Weights of a small transformer language model: 3.17M parameters, 99M tokens.
Each number is 128 + 32 x the weight over its row's rms, rounded and kept within 0 to 255. Layers, rows and columns count from 0. Numbers have three digits each. The size before them is the row's rms in percent of the matrix's.

# q: layer 13 attention query, 128x128, rms 0.0877, rows 31-61,95-125, columns 0-63
# k: layer 13 attention key, 64x128, rms 0.0938, rows 31-61, columns 0-63
q31 158:153169146082109160059144141156126117093067121118113117126116177169114154159108103130147146136136130186183137202119152109089094136129173117110126076110182146110124098121126195114148166141199185
q95 100:138167122118097168086147155167153131138119143117129074136117150170133144169125086150100114122131168175193124193109157127097082153105194126080108086081155141077106105094146196117156150135190190
k31 146:089151110169091139094133114140099092097146093075147151116138123187087105130111158100160138120164130167157140107178194122161091199203160153116124128078177124129112106097135167124091148089042190
q32 036:070077097069115038165174128058098153127116155173157156125114100109156040133066138127127128086157104157127132167152114167139123143156098184099144136136151128144113145168113184088137124114140169
q96 051:190156089100130124118147111175110065176098136147140093175074089100088144104139171180095064124145170149165089075128063106063105138116122138082142126188152080130121109100175136138109201166156130
k32 025:162140149224109194179070097122103150089184090108094169150109167135151108121125122111113151135099088167075153094099145082205144231134138098169046109195130146088146098119130117126121125133159097
q33 033:198121135084118105162144150077140101157109074116156128102098134100138137224194106150115116202173079054124150125183166138102091091113122186081075132120095121154161128087100125125171143079167103
q97 052:108137091182143152106133104123117161111091114139160160101158141200158110116145067142150160065131121114131109133115101125151130106165142123114104036121117146159147127090099174132141094129149133
k33 025:151093140117121101104137186162124090092165109147101109168152127143054183105063148155094114167123118130157065108120076130159144134114132143105205196049115096101092138178129135097118156141083084
q34 036:110140112103168115131072094155106141078148142124091121152073157146173163101170125130098113077150139153097068117102146116144184205141132136103143183192142149150093112075078107193180151071060175
q98 055:168152127066132135176206121160093118139189071142140098149168062132092105148139160147099175120130126121093141162165170115135053170130150120163137158093146070097124083119183100092136177118138076
k34 024:171159179202090166158094060154102090142093164067156136099117127128107138167140060145157116158083125141146108139106075088111180140136134134093128108132092181092133179114086094158112106149181186
q35 034:099153089171132125083066185175144098136145101145077113165089138132102124138123129103127115171127135135104118091098080090112149130131165070155080083181124100121135108217151098126131120125134120
q99 055:138080132175124104150161132117122087109123116130146105175202124064081123130191128098110105126140101101113116085154152183111102143145134150105154163126133125036123108138130149144175139081122119
k35 030:109163148130079114170112114126111153143144157102134135103117106136187098145156140173157141081121233144129140160161121055122132150117120129094122128125156158172080138126112067151108104137141115
q36 033:141116203137098151108143091168155140152123175162156115171136103135171131075141177115094132143214107084116201134103106164128089104108087088131157115120186147104149104127112129119145141081122103
q100 071:155185145157123110114104091116135128084109149164088103101108177156156120156077086128137142102110095128157078126057152090150132141117084172130101093144074117177142116102134169129090078131106165
k36 031:119094074184158116090166177108121146152089080106130164138117113074068178156143130138096116113140124153135097110154067138103152168134118128122129104096174146115146106184141152105114124147141123
q37 036:132130125059119142150098121163107181169107125128068082105076119117166105136106110155175127069103122155153085136149114073149086155144147176113161085155148189077103130096171150184096118131154100
q101 069:147116133136146116129146151117137085117081205064100154112122142154145124143107134121095077126197159154177156185101118157134112143107133136109130170119111089155100091064109140091145117100111095
k37 037:140063093122123113070117112058167147122179041167133104134170120138084156127152161137083148167131117056098129083138151191115148127136100105162115149098097130133134149157126168092133157106074146
q38 034:138126139111160140134143141215120142214089139171093116158079150134140134191096121071201110068131092106100158130173128105152105147118113211079128116145155170168100131139142143163089111156141123
q102 073:099156124145132081136118137108119093085066210081114127103081143119175161108165172142110096120171172124201136200106119142108113150079135161114129153119108084095094078120110114150143127134128159
k38 032:159114030131131130087152091051167115174179093112128067085163156084083129145115100154090100134114138132151089096154114189061158106166129082160121158125123187131146096138151166103116186077064149
q39 040:135107164113158128125107148206134168132110197131087074105078153150141127143148128100160090068146057103165133135125140095202134097169110145128130128159156177091101118143095174146147082133124076
q103 074:135157132120138119127174137143082147074075151049161120190105130120130116090137174165128138173176196149121159141065127123109090136079129162109140170166119063149097073113139129119127127140129123
k39 036:170139107158132139097137089041184129145168129113183121070166130094112143160149115183088098102107161154148095129198121140099182142146147086150094142137138156129170106148142134104137168086074132
q40 034:117153114142090115125130115042111085102143148086151135099196117054113128157149114138109114166175106144169118152126130146109162117127174108141139127108133098109199137156120078088137182112132142
q104 054:114133127121141102135155064134145151135186072172135133093145158108091082100118062081117132100063134137138114059139141103114112119159102102131109145134137142142051121158116131050119100104197093
k40 040:117109165089133142142124148198141135109116144138095134172088090190163126131148211099136148133135088085106175124076178107162074100110098139133115067115137131135108133119161114155123108151117115
q41 044:153192155118147082162140129117181121127112186155162143087199155097137079165088155120119112138134139109153080085126114146161169118148101162151146148134113055106107141142066149090143144118092168
q105 097:111152076153086125065192118140125165138154109103148152193100107130169162111217137115175135131118155106113160127111187132102124065142128125160126138131135150145137118134195108165136159128089097
k41 039:047079094170122149150142130120125144083111075135088121080107117134078137136157143119121151088148114135086124127181125135123107152065139082133175115130160068144175076124102099108142179158157134
q42 031:129148135079131179123106107123140133092138100140171109083076115112167040128099045120126167111114137136093118093114100062121123095146123128128204125150119142149158117111151177101134087199151069
q106 093:111073063158138122145150170109108135137153153091104135168112055078131177109156255135069110160191169100170178167106164151109088130098113125126132145083174108097124090116122133116127189089188148
k42 035:163172111096117112078124084117144076219151119144192127055135140132130154129126176111103157171114116094126090169144107187085157091107098126106139136148115141141135115164119123069199161153113157
q43 047:116141159098148149127091118255111137129086138160100077138082119171141169107138168091099121079120151098137159102153123141127112145140105138155096110134126160116093146127133061201086105143123129
q107 070:066170134176096075143076123171102128129146135085117160170080178150135060136133118128109157118115083169145123128075082087139137141130118165142112113156086129174105189165141142154129110093090118
k43 037:094148131171143119109167183116147107106096150129165143119171072070142125127129130138148128135079174210146091141142089158107173183119142102121185105157166101067176142166156151095100116119159125
q44 036:142106115123113155123158150034160120103146142115161121110177175096093175085136107172168078181122136135129082126140106082145128096124134130135152133096128100119179126100084170096140155157101166
q108 062:226082095087131129113147116157104185087096172146083058097113112087143128089088158116149147141117135138104110108111139122095103135111135130112103133085078123151148094155111138093131061123119136
k44 051:144084128085180109113073116093094165110161068177109119161123125175132146143149161147093178116139100063070165118096150134131144063142122152155110079106123130146102108111130153081136155137133144
q45 045:172186119138115118139137114077115115139154155125205146096128155118137134147122080183174146090134091078146112104103145154166133092130118096124176132157127096146181101083111189091123129103128111
q109 123:131088079159143135136169175117075141098176131110110147149091137102155177133175186146072116108198137078139164130092125132119072085142104064110158110161130139086121087090168145089122149155123110
k45 042:134175088122164099054097088069158135156139099180113126099136151107130153130136132152093156116120126059110150196128136165123146083106132141198035090114146092097137095107128154130192156132128166
q46 055:132119127148201093137082129191131128068120182199137087123085176085128135121130134092137092150148148064153113148053130139101109121116131111137101098096102182091145119154063167133114120107082130
q110 103:156085136140141164103152139182056179099150119164095133149156136149155104084158161125105158131156144067097155085089138075103091137190067108106167107156105089129075123149148121118102083179090107
k46 057:133137094084130126183138078096119169130155089133155082142065136144141170175201225134106161140127119120109121119136207120116135089136084086127193094134112141138102141072210148078139155137135124
q47 063:158142132112095132115182121065154097148139118068140110088175098109095154165146156201172173074098089132108082120204107152167148108116107079109126136165133108125139133090183139099169148106122122
q111 113:160114126102077088138155102095127119126139152111169100099080177141146116137174093174121105141145132096060115154126134144120108103104122126112116176133084135143155088076150165115142195151151134
k47 053:100122130121163126195205054091077127072198142137091099095076201084115125109123126157110076121155137104143163158131093099118121097135113097127113095113115153162128125052120125138119195125144112
q48 063:160120126121097123073188120124143148138126129108146137048126111102106169181086157154134156161109111162078120157173110114201151102094168139173100138132180099102134156099167132139114098125083138
q112 122:094086050120121159136149121084156124157153109095108122122174095106104094088164120126172125161110188089103147126183121129094138157085138065143168167138168137172117096125166136142154180120159090
k48 064:145075168098134162176195095100129154149135098128144111133108109164105153150201110147100170163150145108108180098149095136112154143135120106134136138069169126174078166097156141154106170131086097
q49 071:187137124121108080158159162062148125100100153082161128121164114072117114116076129164194104102125134141164063110124094141186135093155147128073167135166104121090145100083135156100172101105096165
q113 147:174140081118107114144152128090137113118136151122168156025125128074110136141103121140133134182104160107130087119154120107141165158145141140134123176136131114095162107127102145102162154132115142
k49 063:118152077078148124096118155038161121156110089102110153076136098135107117118117129105131131123066142122118130145221157133163200113145162151181114140152090140120202116146149108147134106140136145
q50 079:151110134146124190110162115110138084196172116082091079155143049127132141125140137149108186125087109161206091118223094153104173109131125098069120131177128167114128168156092145115152151128164114
q114 154:122137091162080158133066119139129162123164106134146165163122168111135125095108093108064124132148145177160171151102075062120116163097113168100152129104150147149154119132059089151082152104218090
k50 097:078154114168102111153086110121091112099107143150054110116087171118113157118110141093118086094157124124102133209142118102137121113117092132157143121094111123130144126128092170137113132152255108
q51 116:135114152159100132069178101151130136227161115133143112082132101143137162153113153143089194162122085160101128164133126096168144088118170155155099147154156102103116160110169174159097124140117098
q115 149:167125126181121109074114118102141134206157118137113152128174117106144111121111171174113178126088110200120105157121131076144116160150142113136091109138131177094156161164143137159116091132135130
k51 128:160112166166081116116155148119183072157122129118140103077098126115098181213141147154135131098062193094127157109105168187152152098130071129103148117139136073153140114174160097143081171138124119
q52 135:167146139059086169063127120130131113083109123112091133126064133088065110180115152165110143156135120101120094126198100141140156120134118080135126115140119121119112161117152099182140140130137163
q116 127:146127120082111185092125145159142083090140149129126095116094108104147136201108080139091108113131119131117076103211109151143156133105164136143127102119119140102139155102171095167107094095139138
k52 140:134095130088130159134132132164129108072124229122177127161113142139085123162101106133131133216102136145112134133112029149143133161104162188096124177191104125102100140121152128085121159145106166
q53 147:123102111164158125086090142102159127098124176145125200067106137172140091106118098111066087159154136092075187111105133089174126178109156142193127134087133146135132130121209173138078059164116080
q117 103:120081105157164144117098167120157115140137160122146169100123153140162122094126109095071069151155138074075161128111107154153108166093155160177173115080146144154154116128152182101127073148104098
k53 146:143136156141065082077141145138089175149102124115056086175123105138183097103080081143148102112150132132113108159068201129105146156094143099137171132132164144091088117162156163111101151143154146
q54 161:186136114069084080131158118137159209121116109085107145120150107114080167113081163139183150120131090142149155214073144156096122116118197160113107151151133158143126126167147082182147093158089137
q118 108:146124087071111089133136119117168207107119115114110159129145095095121153166091178101145143122146071143159136206077132134135119111136209158133115095145131153099130115172171075187145081145109110
k54 141:186128101102101113144154207164185138140128137113101161135138128148101141103163169086146131114164111115148130115087126076092158104119107118150146080147079142087106135165132120174122103093152178
q55 166:173113109161102165160168132106101126131112129164156146128110181128101114162086126115173145101100097129043126170139160063123104136112080099115121110119144107103075128109119137100057142128139135
q119 095:181077115147122183194155118106115123122118143179129174130127163112109101145085162106173112099100096129096101151143165052113131124106103082101125121116145112116084098107090142106051133101131134
k55 146:120120101186113083080117099121134195113156166141190102073161185140205147169085095096122204130156111136102161122181143145157138146166156048120080152147102120098104133120127149163112084114209171
q56 160:100103100072115138198143105133161140127187092133136141106138082155160114156069082105150086121091147143077148091120137049088152105169121094104130108155063145092149107152135163139170206142064124
q120 094:104103091068122123182117088077172173136168084091136147092103099152142136144102109121121119107089154134054138111123140065090108092148115112109155089156081151089124108146134150146161196159087121
k56 155:082102103154113151127163123146138059076132113119139148101151117155171111163101135179141221142156107143161137119072120116108230122150109177154162154133074136196151088139084118079132132080123121
q57 153:107187146066068118136163155191143115146193146152133179161102133136122151175078165133130141150146136112120093155048190103083113130129099151205115122121124097132178168139059117154092130109077158
q121 096:108182097070063150111158118176161114142206126143119191168107119118135143197123154154099121170108194122109108125052201068084122143121102117181092142087128131143160171160096116155111149111089144
k57 146:172165092111077180169098144131172080179121105179138123093109166105149128132084150125140133108073107121177167147093147116097071103119119136157116079124107164082074184149121113075133132146134185
q58 167:176143111116157135088079157118140133081137176145088128120128171182152133161135101100097132107140155145164160119188101194081149164086108120169168128079079175148156145163172090137085136123147095
q122 095:128149091067158131073080127085137144085145182125096126135105121156125175184132123099102129126110157143196145130151120167116166164103108114184165131065115161129155160182155072185098125119137114
k58 151:251102133158141136160153120135110109081167075113143174154134130143072141153146134087139183083095134177156131141205123157129109134074154121149134104124110120183146119138159094148140143142132135
q59 162:170114104078154083183148143118107082088114109130094163167119139139147083150179135129135106143109089055144109142221126102150148121156079091204145123129107179111158133154154156101155082184192161
q123 095:173123105086136100153147126103124082071113119185111165171099108175163096163178126108104144158105070058144153137198145115158171123177062105208138123133105166140174131171157117123142112161183148
k59 151:129092156081147115166132147086078154080090146074085129101130109092109176157156131109146148114079098087121126137117104099126146133160100164161066143164183155150124143148089147214136150130135161
q60 157:123185066156015117158065122148170133077100168084151111121117077114126132069141120144115129120129143087164124192138127124140068135152116109140100157146116076179179090113103141086148098106084144
q124 095:131194090138092104149066099120179153130108161104148115142115080142154123058126102134114165111115119082138090176148128142166079116144112140103094125156119089161167098121111136090168129089081161
k60 142:149097089183080131111077133177132124113074109128135060127138094129097112117145137131103055147074121179156144165126081138119092117199109092149126180173083126107139140112180121092135107129119123
q61 166:142148162162178098125131108129227104104064118117167099108140133131092103155103111093092161136106196107124100087136154157113157153195145094096114117099153123149142123117163117128142158145130079
q125 091:175155183154175119124117105146220101110073104102155139124147116150116095161098108078107143131110195116147111083151152145092136162175148107120100115104137145167141140137124108157133127166143109
k61 151:142143079165137133174163080123151160135108130120150133189115066142126110150105107079154143173161143128148093075152090130131145156124159095139137047140113036122181137171075108182137168125113111